Part of a small language model's weights.
Size: 9 layers, width 160, 2 heads of 64, vocabulary 8192, 5.22M parameters.
Architecture: LayerNorm before each block, rotary positions, biases, untied embeddings, attention and MLP in parallel.
Each number is 128 + 32 x the weight over its row's rms, rounded and kept within 0 to 255. Layers, rows and columns count from 0. Numbers have three digits each. The size before them is the row's rms in percent of the matrix's.

# layer 2 attention key, 128x160, rms 0.169, rows 42-63, columns 0-159
098:142140098113141149155191101115096157145198150110142124127043081143142098117119125118153109117144127112096162142136157157176147116098110094073089110073120168146106145153091128113157185143114112059135137161152118148123105123203216086197115111069159138086143074119159114164097175203117139163097099096073164134083111115133127106140153104153115179085117098109147184158120148137057182121093136141143163091123153115155137148134087166160121163123156141131108148040085170123115125151106165
100:131149074151125128084063141158135113144141094125191123121082135073160144183092080140135083125127143160064182080061144113139138150091156096103180130106098158092117105197133157104139094183129152106128175155102167131135132131162057198105186126125108046143142140100130141130143117072151157131150129100079135129154107109122124090071080122159110118136128147146132143099066138095119151103101111118196125140085146173104136186184135137152099102198118086100160124076110115107081137167138083
099:162113116097124109141128177125126140100139106112125117156062145100131096054135101094193135157136131119087112118136117119099124095152114070110106135152117148163133158157183051153140124101138155129094129128087116032128121094167189142141110117168124094120176116115141128139147102052080153154103159123123081090118176142075100097175192128110138113134160140122076222144088189136084111120134175139170095115054155141190143113136108138157113167146140205117120129128176169126175129185146141
094:129101136143146032082104152186145104144099153144110148145149129102129108142088125131161157179101145134106077120085152149167131029138141120142163190115122118123159126159116182024106127114102116138164131080190153101158156170117104116128113144146079113120117127133110128119134073122177121059117163169157138199144090131095085160161187148108120143081128093120143155110109156102136161150135096188097122157108157138126138046123075110125147164176181100112112165141086112092103147139054117
103:115073070113162131068134154140134177147182040115148134121154109192153157138096123165134078181115157112126129194125122146106119105107131120112129127155113111142086160137144129062096153119109157150157112118136137114124204113145127119121152104157144097098174118167088100143046198161146105125135172123120138116152103190090094124123131174132127164151128138190175129080126077123114107137155151143117102114078132170089079093117116072136058125189133182099134110154159123136097116035103196
098:160095128103137107082133096161107109132145092136065072103136094074127106125087177110110126076118198098162154110126159144119146116123124124110133105114164066118175100191097127112122132125142151110155108077099096125133168126114114122128119149074123120148137145126124210173157121079080089163167116132155182111076145117092125111134137119159169156123089162152134151112112151059189078156127176130097024101136110184230092172105123186149168178112123122098132153140121138189128172114139150
088:150149077101130168143087113121180133142139173074151133134077155048146106145144153117200123131099163133154108084134146105147070139167116126047151154134130114192084150150081108173171124155102124064107150167156146089085068145174077099160151088165121143157078153186091109142187110130101173124114110148140156096106129150180135089114130116161127118147088093157064122091133121140200121151184182149125101153099136145095168132109126123164106096120102121086127150151076128072122137135097065
092:099142171120120131110158171138115116089122122115167196178113165147120115096092119124111188170133135146109113147141078114105059127124128073100171133123116059140102126130100118107096088171133138105233153173140134212114087151104099133069114125128117167119111117134078102126128150104162115125136103150156073090145158110144109137062145184119120087120087141126087065097108055080132124138140181145101117083159136070074160109172143117155126161140129222187117151132124178102146129149172143
098:111111163126116151118118134152057110072146130108149122153141120168125175085044140159119218106134125123148140139135154087147130099101109154130131134194141104091134183095112074132115142162059166129187080134202091167197128168096117151167107153075125109124107145129146136139166085119153149067186095136157109127151112109138168124120076131130128174128113104130141112109039131094129073157164098128071144113099100110154141209090196164154144123103143111110064125132147106147130134141076158
094:085082131091071127139147128175154150170114145155171190151140094132142125144167156080163113164069125113060074087122154118090121150176165141189153157147146134114132143092136106129131111127153154103160118102158112141114166113139137140084143132157127161179112146127141084092154042093115182136143165128154150149091159119091114161163130130146148117103127131071174214118114088121035157124056132090132108142139127078141206131153120118048108057161119096106153108097108116125099143192138131
091:110050101083153121130094122162175113130130152108116107128152101114152141088067149132128202058160163122108145186130127111101124131092182114073185090173136105153097184157151115143174137136103163165130118130108136144117115106204098107094152141155121173169082103128133136123127144131112090148150087099090112093128077123118112091174093085149131118104132144109129092111133068103215112210126127122170080154089162152150150142106100184139143141077137093104167121143209095148188078122086154
093:132162130170131178130097140137143119116203076169122138136054121155159079174082134177127122043138076140121164075141118087122119128102131129124119115149096130198126139137105101139097091076086202082147145144121143085137149122140134064163112056079086121135150164108118150162120172150162152113119182180110092094139103151095167098127186145144133175117158194110164109148148102117117134137144088109168125078119109143174143120081125118172112114136097143117098096126211184082128075094090143
085:128110126115088100140111109130153114129095135105166170173107196097162158182141102119134139075173139169119160068081177138123105165088096147141145119011127136133130173130127056099128179139149106142158092118138135177099104087118153114161083067153051172118112121164195111172158083083143133125134146153076093174144132149153101141146094086128132147127135124124116137113086122105084131116124101080127163158053125137141112144207094147164168123140150174186119160121125093128087180141094093
095:102159126119104129123180097102150080131097101176137130101120181159169142093156113142096096154140066135109138143037116100156132152214145132097109137176177200134140174161122162092137148138133135139148078105122093177114110105106160087133183159081100153061106140110103148100103089096154131093174202144116108104130143153040156109099176097118157167168175122171161065132130117140130153104135164183154134122124183088135102137159101123076112139095129113155084123102122111141165074170120082
099:132122163083106101102142135108068142119130132106173172194140052128147101115092168121120141156112118115118137095114134060112154091089139042071131126136118119105105159176114095087118169131111107118095134107087132160180155144078080155173104167073168157128135110088136118124120121095136150090075202106126155136083149089157078075154160108147176135107119133095173191121142134218127064170120158103121113102096178116128110113111087135111127137119165133131169184175131144157172149130181066
093:091122059104109081125082050146126155144121200121167058145178109121171059132197087111122155082060163177129145130139125108090073143132123146134140096115164136197148123159139121153151164101110130120107082184103135136106185165155079102109112113087150128145137104061134093116100107088114125085148089150103129133106060119122157109090120116145109160109154185156135105081156183134145130101153168194166126150190180111158101120124128102118163117136140169143157153130096179129120160157167086
106:125113137101174117085094108121107098139162143083058173149091055125094183144182156087112152082091069147091080103147161154097113119130132145132169095095155178151141128178156123157159122133177122123130199124109066144123108151158068134106126086163116137111163120106166152118104144128138172124097110171134093194139166074116130167102183134094140113185092117139085117157124143144144192125101113123091196137219115105139117094165098071062082163092130095145167129136107111139086148110141135
093:125139152146113130148101195117122075159168112141111148130056192136167115127157170149096180124118180044091080106144100118141064137099131164103103116137073126108077168141118115117120077118087104099158075151163135081113147103086133155092092144194118112126183098133150156150165166116150119121150087126089123131207080180179110109099147093175172167147137141163134094143148095077115149097126113115122083117154203080140158109116144210140126162152123096085164119167130127158137134163129082
091:110109119092124093120183121117152146126127143149188159156153197099087132161114098151121107091120079116081126102059147088149109146113185113148176182123140104118175166150150087169092171155195134122149150109145124103052136143141144114125131151101145131156125073110150106135070117155125155114119160127085128182079226146163191106056112156165155097153175101113135153066134076119158110104175074157071125135110094117133198074152092150096156120104125116142172166148125097105111162114114130
100:125110113157105074134081126104183134144140161153109103133145099128111165100145099154076107143144109075081101054109095130087184115186055108173178173120167133113126137149160182081097150122174099149163141106188180086099125069165120116128142170088138162104099130088143154078116116110142144160070108160119151161126153124125109125145140130124163098128137103115125167069124153156129101064104149177087152109203120159130159161190138120084144085140165111078184135143085105132188137190115088
093:101096153089140126108104115118125093132115149128180104151143137081151084177180101137131168053184121155145086133143093107140187135069153149135134159161197082126148088114067160142101164172142096112133107164094170119126108088075155124098149126110095113170128135120185131108151081098087080074173139127109149110107102168204178053125145138116151190146094078177136123117119149125183136143149156098087160211120118137120106108171067169098147112131113133139125101188107152106092136123185135
099:169115107157135159063111124124140117152132149179180122135124109082121107168116125105158165167126126080121112079096113112116158158135169158126130110126100095102127086142154118121142097179150090153128123155125153119226118135134134080156122142141171167205064092161132102115127144146087089210094137134135090146088208146112138132090120087154104143204121139197072086123130117126087063121132116161164112123134087162107143071069166213097128124149136088090081131171153122174101144155083123
# layer 2 attention query, 128x160, rms 0.168, rows 43-63, columns 0-159
094:107091160130108153124165064153097109072104107177095149159183181142139164122054076176099078199090144102152104069157081120112070164107088117084097079117174183124102162077157077117125085140117114128094128084133123148095096128105139167204156112165100138101170123131110131124106105127131147184127102127205108143141105175080123155110149113083150124119208111123175116177113104099160068170155123092129112127111156128104131201151120125138119151134142151159103104130116136170102111164130151
095:105165085090150118140089117182133148150115151123099131088132113087142108163159134110133139090136087137062156151136169127107151126157128093156201149080122170086155075150201148108150124169103135137130189084130105127137156113116126125154155139085092204170089100136155065061186105069141137148120164118127108094169116122102101115148134134107127140150146153115131198095089153151144108156139119141182129140164147094098064168149068171150148143040118144103183167128161064082179145121073134
093:127106078103154131148173127133115138093114098121127179119114131137122090086073113063208174145132136122155133123193136109191103071118154130119136160079147117116127121162141108143155149100088105104115075214145169042115136124110132099124145123127149169149119099152123190127150105085115135137112128155152100144115109133147195114156167137115073090103105089110124147076194146100134110178105164135139134102093152126159184090234111118137118091122129124164099087129054166196160175116090158
096:108093107112090117128140186102117102076108137128101118155135159116131127146151109137070165129133162136121150162135133122175118122114133088148082104058120111082158145188116135105086118189117129100153056173123145146111174141104105100134199164145113187177151105170156138175067101101110139164078116135070071151166120137151091149121051125131071096118128122170149082107094144107167176109109128090144060138124147073216152151133123159117110110093213177129165145118077124123160153164147153
098:119082133080132104126189149155141182169205105100171113133109185101104149157154108087145122178122136082139152157103104129128180194172070194091111107111143112103119063139163101121114152119149123151142103116160139114134156133165135097084116116105106089144123101155077119160099169136107185135131058091097084168116134035142171090130113093187104138116124125076101107100125104084164141129103167100181137165108187156169112107115153088137145126158110095137180182082148103170165151098086105
097:129135145159099105109146125119134199140127181117145109133144111128173098127110157183135131151145173137104135133113148129113159072113159081127086122142132169138149127142070127104105148109131167113110172065158091108121162089182139097179143104136180152078103097102091082134135160176100110078178196140143130165132214061118096168108103133125131123154131113201095159122146088113125098123112126155111091130186102113115076147163116132080153108101178135084131110139208071025131071171158132
097:083084097077122139101158091109120178124091124085156145139116150189117093120155146143175149106101190147163125133120157159094162137090122079102140154127134173116094182138134106119142171121139145138095138068143112122077173152168111113178122108085075143152114160141198126162184188211159143139123124111143114097136142156096116137088083166145140178099127122047157154107092174141064098112160109113078111131167045101114136125128105123119123141105136135118117130211104097071104151199150072
092:094115173150120148050099142131172134082148151084091117090102069144122170129156123110148182098107127140207123171116098116170137107129142124100143068103098120148114157165107161177160110129143066091144133173152142141065111184061120137128052069153136117198138109144123114125131176098128136097158158166111146159138071118131145094131087151174165142138122105085123158124143065177193122190118117148128137145141130138187113105116167088109114145145117135102116083125036190082114119155096143
096:226108146146141196151111143194091106093095165112131192154159150104121089104112093117147114093090190130148078159134126139083101129103098168128159105133100066077120054174095115109152112131120140128119120147127170105100105102106144167154104143104160179078153065164158100145149111139135111147153079130165108157124081107120169103103175140128147088095115176112185092131145151118082110123063136138111178127152175084097133145150122157150229152094106127153111165096074121178120163148146122
095:200118088084143146087129178139111117218142144130121136112124088111067087072110089110170126117142149128083107117125155183142159131081173118141132172076158128162126127054144178103150111134103081158149087105151156105128141184143090124106179112128124073132112133156163153184114145132123138084103144117100091205124089110165092125162139140101146182174101123043137086134134148132110129129196111162126181134111124145123168080168111113117132153185173132081116124150135134110161094060079071
094:082085171199141128118100243124176122115109119101117098132110119108082126150160165139127127156155164096082068138155111141143105092150134085096108024123144162167103103167152146081170141107144139161144149103148103157125117052151119181101148151126080133118084074093192131182140102108146097094106117135107111123172167102109148129140144151120166103137151123069174148160147180118121160110117185170119124106172172120111094199191106178120150128070113112103132130114140130139134115123120065
091:107205129109102127156083093146128122141084112161133143119100132084130152124110127124132139170118100057140115089113157119170117114141114129125123074129077139038129145131141145107162212126125108134136070091200161102171121137126119114175104084137045199168101126147119144100148125152092084122137146160147127115103114124056128077124149111145049140135167128166175155166189086166138138064080101108116206138114101166168107149152101168092125137122154154170166078151128129099142106189109128
101:124127140162111140153142115119142185099095149128129142152087187186118102153071084167184144103124104120173133171060115102136135135129129111147136107161158135184092147076076146134084140172094137141145163134110111128173138125104068104143157138117121164136110148135108089126102103140152176123182099180128112048162146112152111159148173098067118051146139072094073123180114111107195149121139153080101163087110134105084116175162177150154211128101122119185113130155143116111058135084085088
106:129089091135170105124118096136068111153123123147191185148134107125161132110138132140152163064145108120150087129116150158171099146078100102132133151060156125138112121167114111180132141141097135145084141161085135161168125094163142176150131120159112101209075136108189142097137091114123134151118162105053101124132109082179101046130089126129141154147098091151117132114092097124109128174188027180120151119139160101153121132110119152170090122121095046172196181104092135108121111177077105
098:163090127093166110107137119168148158142154134105122142105096085134146100163126113159145172179092074092159082071155141221148097133150101148077163131175040128169132093097181088086123139148116078157144145144077128101171106110167069079087193113125107111095133090139195110126126133217192155093103152123144145099102121124103083129102097073095120148177100158121129114117110099155076153167096141131118182150133101140119100116157100125161112137155192092108101100129180143135139150108127162
109:175122144068075131122128094150136131077176088130093135157077139121133101122178177120086106166087172104151141143099111089121139112178116111066142070151188091141080142138110083116143105096158144141161126083134131132176116114140182155161140107119173091088139054142175082102103147175172073095139139132110100114126061149162174060166109155116142151155169160137150066146145130111164078097144151127112154078130208138122164115168099099118131150129110133098130147182117168188153152136182081
103:172154137123117120075129111225092086144141123126099127181114179177077115173108143103153127085159151088154075094175102089137138095122123119149195113088138151133128084118152105142188145128123118082109147105146095141090090115109130081198119147140189060146176136077129138163128149130155096092125099099173114139131133118135156099092131133157132151158112133102108100124171149133093150130172124091152093158164093087133135139172103137117047130116076228208150050162163103117126134133125124
094:142108151189103089157103166092113144107134070154074174161106141126142068083145123104154090154135077089093152116134153139116096139138108070029077115082158072106149133128103131104109144104162133164071112153129096178130152183136112105117119119094145136116128107122170153191169083164191092099177161172138100137108164125183132135122147094128128101143143143145197080151203121091088106114098108131168141135106127177115106078113157153136146146161153111135147159077100211104152095190126144
095:182098135169138069158124116115148191091086068109156107135142174138162151155142084114123081146163120072105134104117135154090100131114132120145170159088128103086175148128109161135091123112165113092133068181172160115144134106100120175131156106152176161157123097103093141145138144078125142119181124052156074069117121141109105111129097052081153118151165166135142115135103102157132149154113167153201107138077064125195115163078155103190196146151104065094130123115118093116149182085124143
100:118214117145193079118153137084055146131092141094182121145117112096089152156197136096202173134114172130110159085139147128186116109117082189159041093150131115144164167104121148102116094135111139124124081095120124126094126137123146059127134124097110100130036119114169116197154123143150156155150180210114122153148073141108189158092117066178140169141120143114087130125148156138126143111126098127098167122078144162101109118089122126150115162128089115150145080157133137150099082129145140
095:107139098123155130223136164121152162189108167128132135130092141138138101091158126133146087064104129165107157141127094101160180094152151094081098100135111175155143116076154080121113141124154180104093081143099131143103090146087108171104113127159164144199161137137082108120091171097101092098099115111145135167168109121138122106148116107185110110099125127108085156109172108169172136116088096136142151091214205104095181064106178124146167110144157188134148141044094120110179132128133183
# layer 2 attention value, 128x160, rms 0.137, rows 0-22, columns 0-159
105:123085165128120196184123130134132136129186076112133111073109170107134123098129178112123094105085155154098120165144080177085104114142123089078159128173134123090161079097051112158112146194092158161064098127104142152175167095142117131119111164120115116131167123133144160127120087105106155164142124158102133091119160061122097129104148138112092153144131157090134131152041153218147182095150192139079065196116111117117163119128107063170114139100150127099173086113118148155095158129105149
098:111154126141087113138141069125125166128115130131100109111112113111136101113146118080186115147170136159132152084141087082103106104087123144134113167171181119147125140102175142198131187147173110161073110052108130082176086106136160150193180147032107099100102142141129137112058188083193106114099134166081116092160123164138097131169122144159179125079102152103080102098177142132140140139155179122148138167137176072152152157116143060154107125076144120141136158107103173102159155117124176
091:122116106193143140102161126151161084074126096185121160114146184166144118098128131107125122179150137102136138123125115044179114088076115149118145115091141173164118125151131085087091093163146151140141105106101130132175124077112190200122072117157108142069143179091151122181118166079084152173124086124160100129166198175104118131157113074130164162134075104170078144145117133128085129102041138165070135145137100120084073127130103110089149121142185173129170099096091107156108147119132123
104:095116129134157109106125165138101087166131184190203132139109157126128097130138127126140168149163181169134118136141069131158128121154106091124140119134159140110112101118102126197161122197090100108176119051129068088070102158102101170149120172095146132111139123157139150147107148162176107183161108118162170106033162114115148082151132143095121111176136155116161151198177073121146098118097114121099088122149097155173125155132109120119041129114101036097085166117077096095109150136118141
089:145093145154125149100161096136150131097130119186161124129107099123170062154082201175140110141141139098170129117116173127107092134221167085130089175153093107138182101095089064130140177098222086159159142098121101118128112166178166124173115132128099078138114122154068102116131118106174096151157145119162089136155078153109118104133174094068097144170127149114067154120115183111142164114125148104083142082185106097176076127135148100128114151078128128102076118154108111119078122138089174
099:206165152138133116186136136100132137098068135089132098156153127119073175151088133152089086168101129105161162170148063139119153189134167104201174100130137120084093059152171151167108097118158089066095128139049122126103150117121107162116103116129102096147107128081146144160151122129150174053154080109164171138089133100131144167157183092138128149123120124119171141143174108179155070151103110051174118131130100107147108142150117162145142170107133126141096112077156139188130102088117073
108:146138134152077089022084148124178138144087111109131121159127124134190123130102171174100108103099103138132099183073157149143046150141158178160161188124166173103137129096118119107111175119117109088116119089170052134108120127152047136145110119120091127132101160120149088156144169115123120152143119120180082165205173162166116110138175033087154101094131107105150125128118117118187101138093090114104098141148119122101164132148137125126118090147176101115114098131157109199132179086168137
099:094138138110154148125137127131151136121093172077135114146132178171113184176098095118068138150127174120151137091111120097109118092089194109178126058120134109189104192091108127148129148165167125106097148166099173132096166147062136151076155117188134087149072103126118099099161128140145104163089123165132116145101137185085105094110146183102144177148109124170127145084136170076109145118171182152126151124123094171098066122082150124147076091124183109156167124182158181110169138103094055
100:136103136175079100176096101197123138166106102141156093142088128164103158141125171124110128090145113100137199128167111109130186144110118173193102164082099092116090139173088145104083161184146107130091095119086138070115110181107128187114134114207176124095127082142092127145135114119122136103186138162147151113140133111110087091075190127160119160159192137173132137115087156190107182097116181118118162107145138111132136108135182124093094144133162136136111129187102091114156035121094090
105:190119180144095083119159064098097136151161145128169097116064145122071145143087164099158104124125140143104162084137162166163148156117112098146103152099116159105079098102130139183114183143156132131170083164142149088167154114112123115147161102143102101132125157127198163155103137112117215132118217116121127107062138060126137110071155124141151128174148122150173071156089077107152129129092153103141080123142157015189095142123147150094112149105096130117110139113134105170077097125153131
103:118147158135177137118112131086105147130138149130098155148151130109117113103131074172100139115106174172171111148119072142057118159145140131116179141122128118106046144112127149139103196130122195110155126094186195098098201093142142155111178150106082099114102114117119109105130105174150110133082111134129084168045128147107112193136048131150109143106142119128127142151186154153114144169187072121103106147167159161063096147103186121121093103134025144120082113081129105142157115165136155
103:104145142078166078143120144140104147106141090109116128118124153154103059231117066109097103116108095146105124102138188115160076168122128172052122149157218143142098178098142149148096127076129122129126087077104132116185139132084068071129136088128192079120125130130172131081101109108155126136122183154105146175141123115077107168191116131159171126156147190143106137145109132147148155134121110189119119141139137092079131106156192168112152128102103137115198107143098133144069136159081123
095:069103101155057111121126120126129098161086131112092129093106087120127176086103139134111144062114130150145120100115175098118114087170097123116133167164142180137095176165146161127104097156149121115054157151115128105139106118155102137133190116099176068170141132098179095168107143131147151097099093129120113149166162109155134116126146141158136164108175137153130161123186082133174096117140145062146150099086099191157057089149135174077113196136199154094131176055105046098120133146166153
117:120185110139167122157135101074136225113150120142150164128117145088125190142126144185099125089146096104158122125116059078165154134094164108113156098172125156135107085123147092088137117182087110176166128124170110182077159197170138065126100139111082093116159079116100154086090070143126130105142118128135134173095090128100137128123145150111200072165168115113108110133127116083149139107150113094134139132110121197159132175159129148112150142190053096124100218165130117148124120090093144
105:127092122123113134116169134108116128069077110130126110073135167178109114100143068100161145147088155115081157097092088127093152153158152194060175161116148063088090099090202096158120093139106188115098151144073118111114108115117161152137072177162135160139157100169160164117091112117139156114148090190125164153114134085144105219177119136146089115151166110133102144147102194140097167166161122082093185083142103129096129147091096138116152165141210150126099117113112088164101128137139133
109:113124146110167092112131152100174058084134107136168119166113140131109038053129191125078159090103071112131171109123124149102126166084102085168132101108129143127140124157153088145145082128151144134144182184119128128115081176092114110162123059213072092137122163138097105162166144219080098139167095126156119095150157111164139129173137082142189151177135158123144112092130140091105164117118170103109106159135107097105081149132108102171152176126095150169144114103145163163144124067133151
110:136149139077102164162101123103109115111156141139151174127078104171139121080151173146071163096097152066189107084171091089173170132111170095113115141144148090107108088165105072100093165196139144144163083094125151112160169094138132109092056108151113077108096149151107150100160165105121154108163216104084172129108109102149164102189059118066133115110157137171155163140143156074115118120145140074126085086153149160159133127153170101138167117164103141124091142124069148160153128100096113
106:112177092087143152137142169170120105112123148112185132184168071098132186130189124147177178109089178152182142142150128192106100183165050135123088094089176154138132169085119138171095122116127171097126110158132108158120179164073119114134112133086101109102105095165100123134090128170115140125083098151117141068096111125121093058085156149102143077112099077126115139197118129169105093124105123170124133142115133108107120135184129103141103143118181095148065138164107034130131125140143188
101:103111135136110118105116133184117107102133157129110157159071124123097114096092113123119140145115121120137106108144119105110135146086099116133118175119187195135168156130128091137052070150146168157195198145164138126051065115127142105116104154162125115118102114163167135109071121099124142182084120144132131136072088207217124111113153075148163106126123133126138103143127193183145112162065124100154162107121090095168101146102135135093161137153201125088174129075115096175096177156068173
110:102103107091126127113129090137148151145170135145119102161164138144097055137124155091165108062110122131077102118145180049091104137089162114127106126165110131077141126154054166108079120077154119085145128127088127119103155188137129121104144163160180122104188141113136115132195152176095156094122091099158140112203128084153089097142157094145132161178068101106078124136088198041115114111144140143183115080094123171170156150128171193104129152118094138136143102133110135112172151136180156
099:124108165127168122118120128098084158144153106115095137118235104115191043109152133095057167140138199134124095113063095099166131143138156128173179152095145085072105158112129131091159112107116121135171121192161163164177124129097154063121145131083197141119115134135173145088092082106101063174105159153127138137160112083056121065152125139108116157130127095177105124099096145114161137142142133105094156150131077187107167125118129153133112115145124097115138077146138141063157152166151121
095:113136137104147138177131046144091148125082104136153089193153152134091139183161145127140167119137128166089040128169132099155113122109185043096126104138111060145177090155125152134094108196146116152127165126091165123110116150158174119094098200105188067086145116147133160087069135112126123148127142152160132114054125116111104184127142113102102138088123108101085084098112131135105152106168190101129144166086147165150122193163115144170176120075112152163100109088134131133079143154122141
103:156186117156183143126162120046118120115066148052113176151147160162091142113163123128080111132106106178157117121171169117111108098146087073133149155124111152125112154108131149115151141113162130170143139179134095142124151126112148130086096098139077137168090138123183099171159124180123096196141105132094155153198151067091131167096136129069153081145147122117117118164092102079139106189141107063060146125109111149132071082146159177142122124152067078111160163169090111112149148149170072
# layer 2 attention output (transposed), 128x160, rms 0.293, rows 0-21, columns 0-159
109:092144160149081156089118215143175117125125122124062138127131107110092161147082107109141124111144139138154083158160116173109153149131094133083149151127136145108114149118151156183093130061100076215144117095073127185143111111093148127136098153102147188106125091124114137103131091197144090083118136185092155145137134096140132096141097186046127131115117116211125116155118148100094123035086114120147132081095157160172160114134145128149161143134122094146183137121130226177113106127112095
100:072144150091163185130162146084107117124102090174092121128089157130159149066155217135175120101082167167154118184108106090129124135079106105118038103141120163104179089154143133102157142143148132178125108079108079106089138155127156095136069187121133099114135069156059101188104149112153117098137094146178127199089121165157158120085152151169136133082072177086138121142136161111150095152138150121123118131113171042179136131107130119103123157158138135082169156123115138155154135127114103
093:222127119187137168093117157136086171130147101132166098156102092169143133083123136154099126116105148091153143127169100097088069146115136062128105097097169119129081156142129060126099093088174110132191086130099165156172121109111150114104112063131134137137107104117136158133112138138125123067135160121191132223135151143137116137114118125145127176140153078124187141190209074101076118120140086193103155107109124176119163137114138127090096124164128094150150161122116130068104154171116056
114:087116152164132092120123130124151146095053143090164086086144093111163063164136153119126181161156110109090049063201091158180098123116086131203166086152185094148157142145148196135108065105103062106118127085170119090099100107085104113173125162197087135155146133124156108094117111147154050086124146132116126156098111109142113139134141138148117112143174159157173113101130150101137180097130144144164162173143098125124144131147078127193189122130087105095141170137129144106137117142165107
096:127120113123130094130108096118136085108058085132194161057160157158096176108089153145094187116128127159142092200142177111099057161150059076136135169092111143090185136084106093122140131104121111169101117190132165147108130134116104078145072122140157112134130171143057129086140150141204172131165161139125122090091171181128150172116113110110114097135130199168112103158128175128137171118141092132121117101072027104152117135146118130137161150100166108102149136170137103132158124116119164
098:147093123154105110103132120143081142056098079120122135113109118154095152125123113132108128117102067121163171132175188118134144128165124136151137094116164106117179054090191154156097122146149112086119168155090139095126085183143155175115124152093070100149103169140178139100186111145115171101110176157151075106154084115097137137211163116123149141104137049174172085117137146146154095134097141106133164148151141134044088167187109107111081175153102099167160142156085172090120164081137088
118:108141126120156084124109082140119158148145131051169104116139112125086190104102127183118165104121121185107168114113068077186091145142144132181084150117173145109176163066145082118089088117140186164115142122135081166126119097138076146145086097127106164102119163112083082107130145103129113149066125122122130129158117187089096160189156117181157120165176102105113121100177139160172123143174140115125129067143148170130120163161149090154112092167173081106035157155115150118141080092178118
105:200110145050149148153091134105134159151111118120108125138143157128093100169188078089146181085091135171165102137154127102056116130092115154133141103147115048128145159151108091109151150162150093091174092140084125154130122111057142132028118150143174091165089115113144144175180158108099161179143096156119134127155135143135157116136184098098120136096134115127109092154087100124130144121103165133086126152153133106060132165172108178129112123150076146107071126152195082180146170071143175
105:158131149154106089116126163143090118141172077153126109122162148138068176118169181119166121113148127122100091127142197169088083125133110106094177154053122087141114142125148150098059181141113107112176144097116161098090143119153048104065126138124065130155131149092168176145200150125108120108105189122158131155105126134163076053163158080098087131117139115148112110127141173127056154152121109096096174184094094097097132125198088154138115177130093157113134178155121140092149149126151161
116:073102095089089121095149094163135151120108096121137156099122082088100148122098154111113126086107130139116112176121134190168158102158127145236104145097118112107171103127125165131106186125154104122120134135147131089096137152134101147124098141079096141154133103150160161157131112118061145135067144133128086185128087112129135109134100186136127099063074084177139152095095150102181135135160144064155152134103093123145124116144127103166111203108188104049182164184098193107181156146166190
111:084111156125149171128124128126133125082168213100115070152156132108134113198164087128170157171089116149109101162139065160154138142163132102085139098131173088116113108165116156147119166086151112092108098145189077093124161094086160149128127183117171043117147154165150102105135132129134114144131049137139113148168118092128141146113116108180108092195126141139104172117128138102174104152081124098081108135155179116147127137108100178115086090082152173150134130118125195114127155087022088
106:122152117100107130149177156123167144114180116148075147171120185131150111155063130147135134092147128161202121162112078164144148142091150123114144100099150144054084179113132065137151150129176127145114197098121125133146203118158139097123116118117133174125104090163075079157127145111172160170103045136093118116162123159147055156137130127164112160069101138054117146099093141103196137123134126111152087066166142070148113063123131149096093152150096189074158100120107118129119087127151150
103:051167128098192153146110150079113151098142165142164090166169075198106158118165180160147119131165144098107079118098172108124158135102170153152120147153136137154087142132117169116056146153138165111148208111122143157120163073154079182118058107098101120104083130110177151185118156093142125082121087120153138151089105110170133161154114156131158121128116102084096143147082094120135086167153122119121142161160148068072084109123196070087076085131135139105092171131083122089142150139155116
117:086139139168071083129087110118125150161089247182112115075153167089159168171148127128109162080162160087125116137080111152191128064128142139149158132156131147166152110105132102155184145105159091118168101139153122122054153159068142087127179100186141136112134157142079127117088110165096152112166105101109119050167099110120165141177175104159117092132135079158100100109086096167139120130092129098110161161099118123117110149122036147118190120128092137155135142137152096168130122123136100
110:147117140135100069146159080157164120109186113176073121184117174175104128149136120175145134146122081097151124159139055138060113098117139142097187108121096078154121139133092147124109110103140102129178163124107090073139103104130111115087091130152134055128073155143163159146108125154169119080205175104133150118100134111199126151191099146178121098154094060090137137163172106105179115118122085132091158100131111132123182153111188068155167145132079132155171107178120171112084106141115120
112:150100111200182133131136111120170111074114153103159146169124077119122126072175049116113132126179134138137140118119138090083139141144084072114112180090100125083136190125137116157104109145126138140128108118117110099202111175121101126095091107128147086114149143101093163110105108136096155121140139115228032154161115133103081179163126084062138085089123123156113185174154114094159113158145188147134162107082113152176170150165086131153210129144121118125079143117100123161172147110112150
116:142067101077090129176175134087106126065017189152077154100127131097159191167201126182133154091138077145117140129116194124164151126164134131114141136178126110126106149147137127120132176100184135172165111173114088100115126100119144089159162119169163160116097113204153158086110148138092117112145136067130128134132101128089099125144143101126108089089142137135156189114109112096145112099127164135142140098050101116093134112161060130116158143170139128137117050167153093132141182121097108
114:126115182169175158080132121124154113135092080070168109159181107109177172199124101096101128183147160120090054130107086162079147148178087092135119044147147140125161158105097175103159076151092157106095132144174133154117136129095143112074120112155068125163123150145156109117118115096175117136120126070136132126148109113112154068096146151103098141142158101111103107120107168153168169160148205111118154159140187108159116105134165053119149063104129186129149100055106146150121139106137163
106:169095090119155104125162136099173181114175087110114104157128115107157176155158131121131207162094182068182071146101104140114131097086128119178098099140114148132164158159063122122080139074123143152110123164191120136083103161172111139112121056154106091093080162167082208119103134099140106169108144108152145099114137141176152158086087131183104132089097121094104156182127109099134169090123091179129150147051148144106131142112164093103126149177167143063099155116105152144085160138128126
113:134127086162154164162118161108160147138188121125064104116140078165121104113126096141152103124161096135124143156100152154143109151121158101107186190129068130098141152077108162086100146115148108136103122098075195147107161126164099159108135139175141197135122168098092141100150133073054140110119164134134041094176133159129041153121150123051156122097120184110157115134171120148104083180151138178158147151155152126118116193090089129108080139105143178122092136073133117100146079067138149
106:173143107099121127192158119101134112196155177120059131143105123151060107127068145142131149138157144157122128123150070126119149110162174159152151117129148124101080163109103163172189090128093063104156126087104137127171119145096144146194118098140156161127108118089142085067132151080138153115129092143107152099182090163163096128150112118211168100138138157104152124114130085139049122123107155158130046137150063092190105115139083101194143104132071141170137121119144115145132125186070108
103:150147128148041129119105175137133119138148123208074157142119131162178091107105127100161128108153125115135121165145234158124145090154128094078194151149132121068142062132133140146153098080126094125107156121102119167111122142103147148120112132128128084150103135147093190117136122118150098103147130122061143030114162122132181103036150130144102126105089162161140101143077108125060156157081116169112193189107143083161172094108171111152109118150109185163133131117124094170129117151109127